Each number is 500 + 25 x the weight over its row's rms, rounded and kept within 0 to 999. Layers, rows and columns count from 0. Numbers have three digits each. The size before them is the row's rms in percent of the matrix's.

# layer 3 attention query, 128x128, rms 0.1, rows 87-127, columns 64-127
096:530435476493474472478512511490538501497443527471486537500523539497499544501509479499505519507493516489542508471491486502460482488487513521487510479518508468493544528478547505524507523477488537
092:480506467515501487490449490539503480502491476514495453542530490529479518495500509520539477527543468478488537478533502480543463515460486517556509487502472495504523535528503515489494518492484487
101:528529553494503507489455535477426520553500530508481461499479459512537493502482541499466527476480516509471513486511496466535490495523473514486523491503518507482486491502472508518508502499508496
100:487460487499483456518469478500489538467500526515454461520515509505488533476499535512520497539522473509477506505458509549468485463502468510530539502516513504464515535511458493488510511468497489
091:517444470505478523509544464461492483523461495495525503502491494528498485478528503518475483511557494447500505522504467472481491542482506512479524573531451495500522482522488486476463451533501508
091:515514546533516503486553467524474474500555462518524500502453504514530483515534449515544478497518522478483499529526477519480458487533489466473504510517509497450500490467521467567495531506496493
095:547498507504507540478490473509514470482513487467503463541520497462447476525490505519478476504497465490480527505519482504466540508481489528517513490504503513518495457496450478449510551490506478
102:461501467533478541492513497515542510490482482485501495497556527509525488494558548484496523500533482540499471519472539545508447506483479480507534522460498517502493486535488490522467475507451478
087:537489487474479458513530518499523482556509506527525533511468526470494485509497521472487517536489476517542468470449475501494538501522536524505511508516520485469485496505500524548532506487489510
108:541504499507507534441535485482514541469548474510494529515474468532480498481441525525481450500494525494504476519488545495510505491498471514481486497521482483536499530502493484513520491534483492
110:519492504506494477485493520464541524492517521523527507488499479510484491519489447500527512503491485488511506460494499453508570512533490478475520511472510447491552519480453543505514550542514483
104:482497479483547507517483482530514519508470510509455470495480531490499505461505500511447519527530518529441504552537513471506483493548522493496528461454505493501462477512489466545479520511467489
097:471475515526478515502450459498522494467501514503501512486527449526536463527492519499498539507504481488451488543502492488532466489532497474547495541458504486473504507495498498454525501528527557
110:554475556473479514482494520451500535540495471476520492494493503482503481502517471507487507470469505488508442463514480509525525471494499500476471496509545505535527537532520530491494525532529489
091:462473481466491495444496519510507472496514500462524468480484527515529515524501501500469497479486515514519553496500504509534502444518447468526534485493494490488510496475465480513506455477472510
111:510529539520498483485534515501469508515481511510515476482501515471466483512492521496440498515450501486528515484493556528486488489521501555461509476552516514531523497462519519512537503530485490
107:497513473502517520464499530513505494515523491500486504508496490495528513538517526541558503515524502462497512510493510463522500491517489519507506479505498487480450511459553512467523460499484459
100:496522506503496554506503548492503510478503502516462500523482525529503526505496469513503472535449479510487449537529538476496491492521461525489525456507501439498514489514486486491537520470490458
108:504515495512503514508513479515474485479500501510534492493493532501525513468467534502431471459498521466476522491485487484517516478521555473482507485524456518476520524491527500525509559523515442
104:519503546547483517467524494507484488470492512457506509490494510505566456509514518520481469511503514501522479512498464523489517496538478495520504500488520544519484468501513505474482521492569514
115:517455451548509504519463481501527497498515468489527502468477527510494475518557466520553523555480444525484456507501488544495494478506471484507453442455537490494505543485518523475513510472511518
109:496508463511478479487496507460532518457494493515516484560479573500496521503557474493509542490538459547522503506505461527497515463475468506526500508530489485511472508516477496512504512476506473
099:515501532496538456486517485491497474522484517486475485483456482481523483537453480481461486443489515474525479537483517532488503482491515480508480499521477489495510486503518552462525531504477504
101:513463500480502465479513500512530443497490443515508504494489495503520493491488523472518499471491508511546468563471500510488471484434471498530493532488505515520493512488483535486508488470505550
100:500495508470492454493530481497504505488490491473473532546527516468491502535530533461520513496546495481497505477479500508509505535481497515548483481497513532456481518523494539518499499484512474
101:477482509499466499468490504534530530492476510523531508489507505491504488494518455493549476483532509473530536484505521521459486501516464503496498454468520481498500472478485512532491503477502463
096:474485465496514516524495474505454472474538508520498527507505501465530499481526469497504511504493500499480499489528492504526470518529486500533523508531494498500500543492506435528508518536484527
110:528516494498483477519556508521475495497492472538487515533504503459456486521495533478477484547506490486505507487499509475519512510483477532479483465465489569512456474524474494525500480479514542
113:509475521535463481452459520493495432486495501547545493481431523507513462493502501509533528518458489491511499473528490430493490476558518517508441476465464490506466466467465502500505535517501550
116:460525425543510508539495493511470492503515522491519474516518498496515484485543495511484516508484505499514517479461476501508489473496497463505491551503485541490513448414521545480498475473525523
105:493488465495485497534572484484464483474513512489480492490495472530520429512489494514496510497474524495538510494507507523472533523464533480503475466528508469519511476544481521498480448511496502
102:497506531499463458458519474450524474484498515455562558496515479488521475494507465523521492491509516540506439506505524496514514494529498567493480510528488498458511479524538530549508509456498544
098:484479503480506480542491561497485510472534521491499508519564517464472502481498491523519492532500519546468494472487511513466506469513534506506477462497472500489490511506523501522488494525448516
102:496496501471492487485513489517532489473496463471476441494529530463474490484457498493526527504503541518498494476472497458475500513524488522537489511538508455525543457503462512474531463495484436
106:511459516502548515505521523451522518491501483482556509475481506462543492492521497469487483430497526497495477503530527477533516506451459456479509496511497461492477537547522497522541538522492518
101:541551488503541515519514551522515507542514492542487491476457491476495517542537518500478503499475507507542475459492446515503498505502509535478534489498500460535517502467506488546473506504460515
099:514517484493554501499482506486495507497502508475516468529521529495500526497508472505485444522487472510506507476527493443501470477502538492506498502481496507524488461515468515464520498487539574
116:512513519470512505508511510523497470500480534469503498497473495463545487528482534503488494487431467490465527509506459487521536479504537511535524505531504471538513495512495519516530473496516478
102:499537473481464507501477482510531513547505506489473519528509499475551532477510509495516508530524546445488476479524495520485486472520498508480497487473513510454451518501516536540561475507518438
092:512534516483482517468465527520488500468541487506510526512508478541533501458480436500473567457517484498495493490500482506539490485490517521501524520520519489512473477517514512499509498494528482
104:460486542498505479513559515547483524486520512523538478483517542438515499483569463496499495492484534508516500491505514462481520529498514475489465555467457463498508487513508471519509513516504489
# layer 3 attention key, 128x128, rms 0.0998, rows 87-127, columns 64-127
091:498466474511487492467498519494481480495525471492499517525491494495484462470485504446457466506504516502466491482514461510533510545506446494490469487494480541541478500523507527512440525441537466
104:508545516544519529548502513490537543535486538477467529457497480493511536512492501462525499473475496496494484496460494554489530472487558496482518507520508487482503518442492468498490501496534554
090:495505510473512461471509504578510481523494500502499465472518539489477514491530451537508529565508516485519505515461465504461465516466514520526501482505505479506484478490483458542545498537489485
112:523586530515505496547482479549478493497454511498471491486533463485533520544493475494503521472498482504504506522473515511535495500518559510541511546472505474521541496482483490486555496536479548
092:513515510483544495514444497529518490507489520495472517473496504500488505508531487482511498491493460533488508517429546529509508513470546486498526470507525470500467531484496531527521468493496510
099:467502528507479489522505514485495526503495521504523502460473564513526523510506572451482474478526503505463498495539565466501513517504540515500531525476480499494482493520511525513507475472513521
097:451489499477491482529478458523491489482481521465480536489477478523557521488487479503543514486509517509480509499471542540526523484523477509499477513517455492506501532481507515481488463465491543
104:521515524498497489554478517527511498528451513521501515504500466516509502498504506519502483519489493488518489493529511534443487479482586536518474480513530483453480524495490552513563489530499522
087:465466485554503511478525509491488483461495464480503469539510465497558507483509511463500492508530510490484494520497518482527491527527472514499492515464526510506479477508540430518443542449508505
107:517523485483537489556475485473464494498504491467502473431506485518476487520502476470539461497514492508452519479511483482503511487501485480520498510530505500483485474519514510459467523511589477
116:498464491480488509447500536529496514532521444484533536525465479503454505488507495497525475518509490490491498501520459489486473518504490508504455441502547551523493505518538465541491525462504482
097:506545536536501496530498505528514476482469501524482507485535477516510563523490501525520509483468454495493478479454511528511511488519542479515514545456500469482512514484513521470548477511478549
100:486493502488509508486495500545497496528456512508462511491504480503530506502505428540482502510480462502568465504499475482431537482471535531521506473493521510501500509530487489526533501529446493
099:484485478534509518490512502463489515492552485511485508475462504507505501478472517474510497519494525500477536493518508464529497534540458471461460483505444537507475490483500519487437518449549457
088:499458504476524496505455484521464511498511499470487545533537521462503503506509519532504472488490516482495485491490496479541535566481491524468509508483475543546482467484536493484474512442523496
103:499487528501518529456530532515481487484516490518533491517484502501511495508501445534547514526521492522534488471490483497486510466507520482533532522498529508473506493494473481518521476534455489
091:493467492460469511527523503476501503496501498489513500508523508514484455473509513521426487520477509499487488506522450476494484513501446520481491479496467487537522496535492473493472507452547482
102:507499553499491516503472505531501456543497533509553492520501506515509504512527472540462499461497509493503529452493490517458477465509518500499494512514551491490495496518511498499513509542482511
109:514530523515507528549487448474476526475483515516503481486529489494507512546490496518555502499512473532474502497509506518539514504464521534521527511514500460472518499475447498477510451484520508
103:498521516503529507554489517499464513511457512552532482475479496460522515501461505536501541499486476476497530518477582471510522472496528491553535530497508514496523528493478521498524451532484474
117:519568510531517504538489495477474487502481530507503463523493486504535510466490552500477515475533498458497527501507555453566500495504528505497516496540450493521512509497513483444504501482530502
107:449492473476515522478526510491498485532490488527530499484486516465514475429464541487465503528476507479444495530523469485531501522495501505476494469484482489499502507517506482515478480505473555
093:494509508498515485513494517528491521480476498551500495476508467488484510491534525519527537571486503472485483486501484490464496491471508533542532519560534516472527490488439445511559451551500497
101:481572537510497472548508468467489533513462514495486481467496486439526515543507534502451510529501496462482539516470529519527544529493512524513467468542480498515514509526501481480476476514510529
103:472466461491504506533499493483499516517523515458512499483489488504528483492465541472490484490501487499499537533516521523555489544522446516496506496530459485520496509473497500460459504444517511
101:524484460505515494505486461445508485489530470448523490509472511513527498486493536471485501469512518496457514525508507520531492536502424482482514513526495488528473510498506532481434503449553481
102:453480478469485439483501506517498482528515458501505487519503523479498493527528505509508498499526457544466508497515508487491522502489504480433511476543496496515512490478477511511444513461487491
100:511485474491503471516481529487502509495526494484508454500497494518518476505478540455495487505511515486507520517503499529531534532514449517506494528508484482517493522482543530486433505484541506
096:475465476499509501479511535468500519472512447500495486534492516470501486473495498476458445514465513492484527498527478506522485546499429521491499514473529518493493493525535504521458504426527467
097:528547583526511528512478488492524517495458495523489479476523482477514533523513497497535529491522490514531497504509543529504497478485563511508537479485516456498513502514455475517535487564449508
104:510476546476523469429511541511494506491484533522522545508507480496471505512510493527519503503530489507523500522471521494462477459518515534521502521524550508476489489473508473492518467579493491
094:472462494519533505517515484507459518493527519477487503514456522523483491486479541452497454470484521452471543499512489487521535528500440473483467497493484496480481498489496504485432497461535480
091:479450471512458513458527475485502477507531471482530500525492500510489496528512524495472477472530502501465492492522482496520512537514474475492482525513473513480490489495493497516418539441558497
102:522465508471537503506497477476480493493507511499534539439486504457498499524481504530490439505500489466471518517504523465545461506500463524520518505538488503502485495481489501460462512508539527
103:492571539516471490468505489538503488516475499540508473529518482518498497492504514518500510514536528506472505468510471512488531516533505498505474459532469533498524463485502508496484453450527492
120:466463521492484459476526532522494478503515441493541506548520523488492490491546497493483498523494518494533490504506504485480475494524516491523470508522531530467517474503510500559499520509504515
103:512479531491463507441519523500482505504512469520518511467483527465479486480470514474527474496480539497540484456467503520476477526490459494525525526503540519502520482473526531490541536483477508
111:505455495461496498459523562508518531516492482542526479526484516469482513529537436527502506498481512499528455491496484474475485486490485497486474484511532533463516507516471484510559495550457498
087:480463494534482538496545536505501518491497463456525506494473528522482490498484524472490518509451514497523526476482524469510488512513441491503488484526533510532505447525531485479445541467527497
091:459441500512485486442539486497488491507503494467480510491479532480492496503539490465479468539469520486522494490531457487474515508479468519458463461467490500531496465484512496537447517439492495
103:520469473542488523436515514459522496508491488515509492529456502484477494476490493476471475500493527475520497427517487505501498474542464507498514463499519568472491491507523521559460496454525489
# layer 3 attention value, 128x128, rms 0.0844, rows 64-127, columns 64-127
108:518500537510548505515527494468447490482497508499463538519525478512487485500521465510499493545447452512536502481480557483514472530469490543498473520506500491520476471467540525513513463504474528
104:525496463483526498514544513487549476466481500493488458507527503481473515496515480516508539501504505504487530486524471490487482440490488549512503511527524501450451503523527505505540486463445510
098:490488515493518519524527528496470538513518480521486499525460495489507487540488478511537526499441475505511453554467484506472495472469486475464529526522497517521460476509458482494487503493474518
092:467506507512507460471486462501519483493511555540491472472480511508500524515499477497528508485471455518497510471501531558481468529506505523486503527491487529502497528463509476498475505472475503
085:494488486484482459518484506483484495480480496477503509499451498544480496508475507468518480503509502501503479448529539515513472491508543484498533483525481529472545522454490520473464510504545489
100:516466509462519515542510503502499502480476471496472513532507470495488420523487480504536480501478492517501470514520484493501536456536519459501496453514474512504534510490473522503486499491511493
097:517467469518487467515523486479577515459474494473503488454537509514482484516503473491499473473492464533470490472496538513504487483505548537494489484482486498469471497489467497528484477454505508
091:529491499517519454526531474526423514487488503503469514517482504497479503507484503523476512520521520521532503500525512465475495534551488494524460521527491521494529547507506497501505518511459518
086:517495506515502516491498497441527501505522463472482522527495479545518495518499495467512486516485461519568472445524535512496489503525520533471492466528506502512465526497511536550457484474477520
097:538501471499452488493508480537520440481502507473497521466522545475486512452506564512487494516474544458497487533522527484489478493496501507512502486511492512472463509475514482499528478484498502
105:462489500515554549503548466467510485478498491497482528521514491504530496508531475459510509547535516520519534484503507510481508440536497508534537451525477450515503560503536514525483489495530503
100:514493493580466497512499478510481544512521505556489548533486542487529463508498486524516468512467460547523484523524511473467488567516516484504467533490482495485478552526492510485545472513509444
098:516512515482479498469502475482466496542501525472499483524522533505508561519556507523485543464500473508511547489506498497529532518474510468514480522490479474535525492507526486508507493508496530
099:496522520564520497515476490483540539443492472495513527499550506498521469480520493513462512513502498505471492465533475476518497471513489508470508501525487500503464516477514504509517490469541523
092:446506502507537494489518517502474460455465487516470516473452451532537553518476497466461478528486504519528540531516488474480516482483506467567479521519495512492482469494525505493529509502500497
095:516477490501517497560504537526506487493494503496512520527533545523454507489474556531503479506492533518476464531551504486528523547522526505495457463520531518479500504535485485531509468491488476
091:512494521466495494467481532498491489538506506484492447459453517474498524500504523532546522476476450481505522498494518512456479514503487472497495527521487487487479479484489460453546533498465497
096:462514518517510492501488481533464495513508451544587538497555513514511489454490515473470485479497497449505448495460540521484507527511528501513487479512534527526514537498501482472483516493522495
108:489525494487493486484497470559473502511459528522517527469508492488491516462519500512480523515500493504454547498521510462534484533545520505511496522546480537466557558499509497506464550497483498
099:486520486484496543479523463519462444520486508439481499485526512481547505509521519518471533506527543496536492489459492476461519494493482518469501506512470488494467461527511496522522531504508501
102:487470452486500480463453444499522507474476546478458503540497487495502536469509463478519518494541505488467464443507435520554484472526507464513482504546512488507521510476522474498463475524523522
107:492470487437478478511538531492505471488513484523523457487493475465471552528500510523523498478515507500540550513498510505456492478471496510509497551467464510485502446507493508468513466501503470
107:450516499464472497527472512481486486503503458512503491475490476507528495538516465487529506465484518490454505481496506559458496455503515524487538502468452511475497508525456452481464479522509461
093:522519503533456508525532512490543483546456462479521546479495489503517502465498511459465498522528497556518564505495514498495491505470538499484485517511474526493476520481536451561505552518490453
107:509504472447479465489506537462491474489501505459522524484526486496480528484534489521509530509452487485478454483448527496483485476515497514492545490498501470527538457459461480502490495466512504
096:495502524487539506514518471553457455491484482505531506519513493492496528532497555484478476471491506497545457512508499493508523481518500490513510472521500528487460495487519477456520472487487483
100:482495504534486529519523541516479475536470478527483490526509444507531507490463551442488475519550529505541474504454511476466501520511500476468498485534505459548492523499526539466503483490505490
098:537434558518507492499463471496484510538491460507475464552500495530473502470484526490519462501485530463537520509522500480484501496441489529498484507507486452489454527517533503495527462517482493
088:494487485495460508479455486498454461517499491482490500502478484468536534457520533539505496513471497469527480469495479458548488480493515482475480490502502483522492497501514540499489504506553500
104:500524496495497535496494476539456506490478531491524480484495464502463494501486475448451502540527512478517468479540518469479485509463503492531516506512493477547527515473511498479479497540532519
106:494457505483540507470519466490504510523489499520520484474505532501484527532516532488528455496511512509497534443542522512482516459510539489505519494540473497537497542483500481488510491494498468
090:486502504443530465482508507500507492466527497476508502522491541495490506515534492520481510481493526474516501542514462503503516493503493510477464481482508493497463489509506508490480457517506557
101:465525500465503494471503510488468481567530507527499511523451481515453509505443525545494492502515522473504491499513510486485498521487493487484490558496532515543517537460441523487489484497485517
092:538506458459507526523501524483528526496526504517516501494590503525466451463481477496481514546505536518505520459512506491527542497503489469495477500479521498507530534503537549493499506540510518
097:551476480496454510523522520482512510489514502517481472516503508513483537476530482516527527500511518495481562464433469462513520472539485483497498519535464548465548527470501486484467442463514513
094:462491481498503511539482545500515501492491473498518468508521509435512480544515503513510498458479476491478458542459495498497479494512530448468495523489533476511490511532475476486502527438503501
093:490465478511476509516516472494479479517485511539556513504492520486490515486480516478505506530524436497500487507552503495473507513511496534442515494492499488520473551477481482526490495500468522
102:465529493542500507515500530486496541526514468516517514504521497468541475473504483504493470467501466510467473500493455511493511453486512495492478566510499515544461525485478479500555550487504470
095:542505492466473524494497498510519468519511455471526489467526482490488521515491538495555495506506481526532489537507522509469534508544521486517455439477514460494477485504484502508493475488538508
088:515484488486508504485486481533484476513481463454500476471515470513505507508472492451453468493516477462495527515479508497434568485498506487519519486477492444521513536507508463506464492517541487
101:504488511479516491530494515484472535502542494502466477463471510494523500502470497505514459522506563536478491520476509503458479533527525452542482517507535473517561525500493511532459501522457478
105:490540517496491502480499533507502435458520508529473477470504471487504491534473475488531493515552465502500520507510500509445495519453483538482507546505503460511473533502444510537502480464516519
097:482485505496550475474531506488474489515496488539499503455528512511508480498506468524483532502520492469480516477485516443506467485512491505485513451534527500468479530458498500477494541484504550
102:500531467514463539495511499493543517503498522515490523535468511500488555456477457514501504514499470532465537509501486521504491472531514565514458521485515533505501494472491497481458452480486531
099:524499554506457472525493512503539488529495471466528552473506524460547526518558539513497514478498476524482503468493478528541462473490487481510517448481489503526466462500484463508526537524548511
100:477498468496457471462522480489538471527537498479481487533494446515458515506504475448503501518517465484515489472444522458478509509470528484499532460496483468512500523483526528487507512486557482
104:535502499498499487451518463517480488504494518467514498512509460482487503532489482514503495516522502478547487499483514508459468498479520538513538514511456473500491498481496514503462505479522526
104:498537536546454517515516471519521527505493514472512547492530515523568473456533521503477524492463508491496526486458490454524485508518484500499474483481529460475512477509486477539506532470513491
105:478525517529488508448517478537514493510473493474527525466458480506499534535464493507531505540484472508520526481540525496470477493483491566503472489512478473529458482471509516527519452471503539
103:454511467495481547513468545480492499537527480519472502478536500505490509516508504516501481513524526494527489546490542496534527480526509500489508480492522477478498499538547546499490535525459452
101:497516548487509515528520514532478449485499492496531498503491524482489555490475553468464494534535517472487545490550476523488509527488495536533485516476534512523476541515504468477527491498518489
091:495505488498500475507519496484500511470523474506519509476472483509511513549515514452521499529491480508518465503499500437456480500441510478458526487523514472500491562491500526520509470516492501
107:515509500513498463532513476516515491495496497493507511495463471442509493517547495483502536528481463539491496512524489488491550460534522516462511464481489507484504493539475525516496529509524481
098:497517528493502455474479465464474511518513509548542502504515511501471471499504484538457500528517493495473474452495503492524509520527522506503516511489523513532526511494516491521515504548544534
106:487492505505510541498510507501503481517495490476492505440534516505521476495479495498526518488539527500464475536478514515471462527496523428513505489493461477504548502515526495504484469462462515
098:490518501495536447516499510523466530477498535521482526464455547477528509534505483530457494522492489471437493483546540469501480542498489503503516514483500540478485510485527470499536545496515513
101:503506512472492468478488496520508472498504498502477467455495500496530473532492528525511499514491526493531488471553508503465486562507519502527491482523496524473530499509453467557471501465493491
094:514485545513501515461512529483450480444516492513496461479483484518474484487466455512468519489503506496548459504487506494494519495478485477480484501476485541507534444530536467506480504496483466
104:538479488481513476477477447515499529464529503504511497508480473488507445515488464450477478467490530523515481463491458486444538464531486524501523505481508511480522488491531474470514475500510470
096:514459515516527489482487496446497513519497505503496511441507482491505461520564523544485516509503489474498514523468477529521472464519460459468452526517493497460519489492496501487540489462482508
097:503528509558490481516485473471453503514536494499548510496543519490459475527514489538543502523497499502516517465459519519533489490511497539481532521488456467530495499519448517484505468504478530
096:503479529537534470491540501517497467476508493477490513511488465570514507497479496498508512506481487492544522527486494505457538521513489510530470522509501483508541475507500510524517467469532464
094:496508471515487487448478505484490461471507477492457512509523518513526496509523482520501487521510502518514484524545482543499517522489540529536500457501460541515491450506505494536457492491515500
102:496479510476446526507510534528528452528521501525531495485503512506523520510510504489549495525508500516501541542486478501513527476459494465516512488487469501503486496545484490446456497477520530
# layer 3 attention output (transposed), 128x128, rms 0.15, rows 64-127, columns 64-127
104:459501464532497528516488526549485572501523487516481436475500485505521503509530491462489442495510498454455502502499456519488510462527524454470481498477525500487520479539503503527496471530488497
092:454453483507483529469491503490476488552554471473492517483490501506547486501523493499520493538498475504481470498497498539502480522483490473513522512485462513550522503502474501503499521468507464
101:525500521523522499508525478505533473530541495557500483519497486534477511484517490496533471511521519507493507454539495455525457475486504531516461552518471484497518497523486520516525505490502492
093:473533494513473540533465486488449513497525491425520450482504497506451537508512471478451530476483531534535538479488475465502527481513482483495457473499494494521510470476485517495503508520503517
082:535490518510509547480508492492506512489457511511512488492539525509508528541477503529487524501466489519503498557497494448553533472503479548504487522500495494494464475521492510552468508506506528
101:505508472482527506474497510513489487543515473525532494527477535505541539448474491480478501556466545483520528534507526539533434460504512524496509515545485470472491524501509480493506499477515518
098:499524472521499529468515494485444511544536509492493516489470504510468499528496469545457525505441531512534520490496494516485459540512521490513489518542558473503499502477494488456505542511503503
096:460464479517487522473498494495566508508500487514562456504512504488507488478530488508508488479515504492482543513495506514477520542460503473479499497512508493505514460530511519551502487491464549
082:522499527504512502480502518530496519511492529522527484495506484501492521510489512532513528449510542443548484511463500537471526466512462475506519494485511470478490532475500539483492478497538487
093:525504497497543496513522500510466520517474454505490482438505504495499485484482471522495443501478461533475480434499488492514511538506494511490527504512480520541495507482528507491484531530514531
095:494486530485501489490485556521502524530475569459475484511455532524483507538513511504520502463506540493533489483496513519541521483519458452477530475496479538533490488494515497482489478516494515
098:513503499504508435458509503520474481490480468469515475513525498444486507504504526435479544470551515449506482470493468502510478510476511490508478497537505506514481449483497534498488471505476558
098:494500478484507542499532471468523541484481561537463476518481498552517449476496455504514516479504474477497508513496479517471482502519521485440521497453535471473475503506511501492508507547512483
097:548523445474509492477478438520485503535479529472467477481471517464498506517514514477458427503464500476517502558498521502503534522497472506491520486539528501519493501512468499491533498511476473
094:483486518531491525497499489501520501487506552492483515521500512523502510481523484506494521499479463477510449424521502500513549527513503533519517466474451487490569518537506491530486503492530522
096:510489501484501488466503500515520527532522510498533533500531510484557503504483464467500486509528515507483497439511490495463459505476513516453573526515448483532460476481531461481468509519467503
092:490495487506494517493507516501493530477507453516529500508508465525475489469473495491492468543497492532528515486526526501514492486483548467484500511472486517486501510466494533532536466528500512
096:500507528479466511550505535461503541543489558456534483475501510478493528502509483495529476510499535544492473501506476482512535522499530515516486488492454517471509456493503502539511466518438513
106:486480469519500509491494495502524476499508503451494505513523511497491509515504476517494499505494542487505486485479542532452493495485543495494498465487513494548447484541484482471506468516472503
089:522501458483480484491466551500542477494511502549508509501466515566495467501496504470544479460525493456492483540485538507473530530493503479513478501473527473531519551462525490481498489535500486
108:488537496482510501486551545504479528514533470530465472500495512509480478544475490546480497502459500505519530558482560525490495509487464528523495477430501456527466511536487506508490514489559445
104:483509538542479509535500471547516523484520458470493532504480510510493486449508453472479507499496475523493457442514545485506483476500479458537500477476534506508510499492509501504523506479500512
101:540498493489482515530512508492506474526479484474520531505477478501444499489534526457475525487493524494522507510499527505511504471496534495484498440490550514506545493508531488471506533461563523
100:487445545480522465527485503492474468446489558490488444520504518506496483505470477535490478465435497487508479470460520503469499540514526478462520501535507492527516482457520509520521468499504538
106:506498469510542518501551498496486496459504516501474512479475485539522458500493475442496455467539532491521547529540487485499510518481531503504501499448516522493512539510534491485495474538526493
096:490520472525499520501519540497519506498527476495487518494490539536464503454516477468496494502503513509489480519524520508503450527511525532479522542480505447455506490525494508531507565494493543
110:468510524498482431516491543542512487525521487484490496555497570520454489539496497534518539496491470471510524502529480491529514520515527539503500520485489482477516525481521524536479500487469533
103:461502465468507515492486543534539513490520503482520487511508527516506505524478517518476524502491417460456513522499479498493482490554504510470544474544500517480489493459496455534481515490518443
086:479559502465525491547544507552501523484502483493462504474500475489516494545452471501504465485509530491508486566498534450545466492546492489526531512480507506521479502468502526505450504533492527
114:514500525501509487508492509504504477477489517479496516516476474451536497504506473521527508470489480458556505513472481499519522539550503502531471490458483510519492477501494453566499517491502501
108:457551503513526525548485536503498538483508512463450473500512533513463477525493462468528550501447512514510498481473497508489504490463497493515502482486505479495491477494515535487506513510531502
103:524530499505473516508495500507564542523472477605521510466496516507510490474499461473561484547518509505487492503481513484519475529496484469472475510520534496533494517516496517480448543523502451
101:509528528530480478507519497471483530527498463475468473489512483519522512497562521466526516475539489521545513531532462520489510513500512528518480505522489513462492487515496513556510509474528493
088:497498497473515501449518511481498495493476512518447486496471469466540520521491519517488495543480499519490529495481457560550483530525510527501533505468480514516558491501484491530524505498476483
092:456489530517531491490507433542483550508494482517524511492492520497565469506496526505477455490531514490524483492506512557498485499525506492512569532512592500528548476491478524548484500503520480
099:483491528498511497461510517501481486445529498523523540506469512553489514490505484415500490510534493498485473450516478496514483505475525541520491517469493501489538482462512475488446482512488468
100:510467536449515460489516529532537540506493512477510503491507436540482472471515485494538512492513501410527504502511486488500483506493497479502492527484508516513513515481522541471521506514538457
103:500530483546507505474557524493505476523495486526501457495482496489451533506514535451522526468504496499510506524499515479485464506488510513510461506511522467485518533508470512544487450489538509
089:493520515498513457503531506500497477494504507510481507531496521508521488487469509468459544528461524553469477494499490508563480527495558467494495487501520507487516537506520463495528534499505465
085:489504555529515500519499498489529494517494491484461502516483542522503507535474493513522491483481524512511524512519489500517521529565518464481489470522509525498472539483532505519526509487488503
101:508527475499478499485499489536486494525463531461533517513492493462556501499505505521476546516497510513507493468521495490515558499494526522512480466536511572537518512534497505478508517443469497
104:517490501527553506518496482514530485502473446530480482480500491499485475456508544509525500511518543447483528446452476474518533451516518459492426461482499484524498516518480480513503522483517481
107:520525436508517550504476456519548537530475528458506463507511497466478480514504498456516500540500502481505505509495493508523525526520510548504429449477500514491526498529493509476513468512477461
097:513479507529529482521522528531471483513498485500507498485490427523520454561503510484521455518482501510503507475477503528499494499471472455540467507527499488500518563461454502489521490509501468
102:476536470476520513511486461516505516431539506480488511501519541510482515484457508491509475426488463486541504498531509510508499501514544537489527502513496487467526498514535515471482485503480534
099:546496531521543493507512514520464505483533528483514523462518500478490511516493509489509520500536494501514495532486518535538481501571485545520452498510578503515494486515536517529481525526485520
101:536482460507513509548507524511484492486521519532495459475522474528524515509521445550519525530495481486497516509504471507502528514578515491480457509459508542488535501539529506484476526483535484
102:460484462486523518518517466500504470433494503513518517492455455489448491481490536526507470477544522538531470515503511523517524487517523464517513525514481471508510518512523494490500490540481520
106:490510491484526468520476470471492498480525500536507480499503484542469476528483514483517507511489503498490527498516511525501544508481516452460467452483517491452477545509478508519501523510488532
099:524498518487463461531510532492464475492481542516484518496483529514499490474475513508506523532522477479480509470454500540518488528514516518453529505505511513474507505495486455494496542499488562
100:480429506543507515523521469512537497514467513477480507461516513551469474509476491486479444442524464523502483516487488488514513511488503472492517460509441499530531482524514532560486506481501521
088:504501515508463517493463522492525489498507520463455481471509510507444494459475492504509533442521563486490490487495531519517506509501489502532471508466539499527499495536500503505494529516480489
098:518514523487529494528488504509540507489515507531520464508466523525509520497486499554542506470507495486513499448512556517529457489475451491475510547528497480503514500527512474481475491459521537
106:493551505477528518489478499456506527498521488446489480447512484479504544503465452513528483515490510453509503521480514500500498512468495535493488503488506522532470475581504481457475536479513506
100:506478491477495456489487511523506528507476470464474498531482485500516458523519520504437539533525458476501506489519473523488489514515566514509500486506559494466476523512508484453523499468517534
096:497477485508526502510500470475500482506461573458486491469494482492531524496485495502489526483496517501539470529463498480490478491475472493488467446479503498521465445475506539522482480510506549
101:493500476532511539528509493466516470486463483520542525524470528472531493437503493478475519537527500473489512473486531523489518481493523509452478505468493506486498509491521499470540512470503527
098:515507521494497482504502447486538500530520460511510562503528518499488461492504474497487529525507505530495465475514508510471488520484494555492485487513515522500468485509500524512511479476490512
099:451486543486515542493510502487548482487532472500534551509511485489522525532516458531459487535464487506525489522508526505512481499479484493540503525523513503538484527526503525561492534491518525
093:464515476470473532514490462509494567473523469491491480528456529465510527529509545499502506500492492524523492473497523495454441502507533512485510453502485499481486493507482524483521530533534469
094:453503480452535467538477469519492532503543509544508487509524468492523556469508571482502520527505509475509544533488462479475497548468486508486478501498512493498495477532487529549485552500461521
099:482493519519534478506463481520519514516532482496542468528507499482489501518546489485478528492530521485498482499511469468509501445519501492475536485537436518509491552506499497525489498483492536
090:528505495511482507479492474479509520478505514495507467527515493521521484461494464481480517519510521509469534487507523480488447453504490483497467531491446480511508502492523531485519544538466490
107:543501516530510496478492441527509547499494467494467484517537521523497510479485500474463504509545450514513482477555497531512506511548535534451500502482527481511483484471461483473482537492477480
# layer 3 MLP gate, 512x128, rms 0.182, rows 0-1, columns 64-127
105:525505485478467494515501453505484497514493508470499485490462520501527499511505478462510464479523479533513481484501463497542501509499514516501500506473492526442485531545495455468469492536487513
099:504489459465505468491489474529512488471492522515504494486516491521470490500470536464528484509468492446519493502514480499493525547436474490508492453514540574485528502491514511509519501501421506
# layer 3 MLP up, 512x128, rms 0.171, rows 0, columns 64-127
108:485477515519469494522503462516497511484550479486497499481488519438505567480500491525480524490512512464508497489547498488460521485533443513535461505519489483507471519487485514468536518473474558
# layer 3 MLP down (transposed), 512x128, rms 0.146, rows 0, columns 64-127
106:494528468477499484477522508543466478539512469464485452522477498544501501496476510504547475503494515480541470473523477506469474538477496551456528474536465489527526521528507515492482464519498490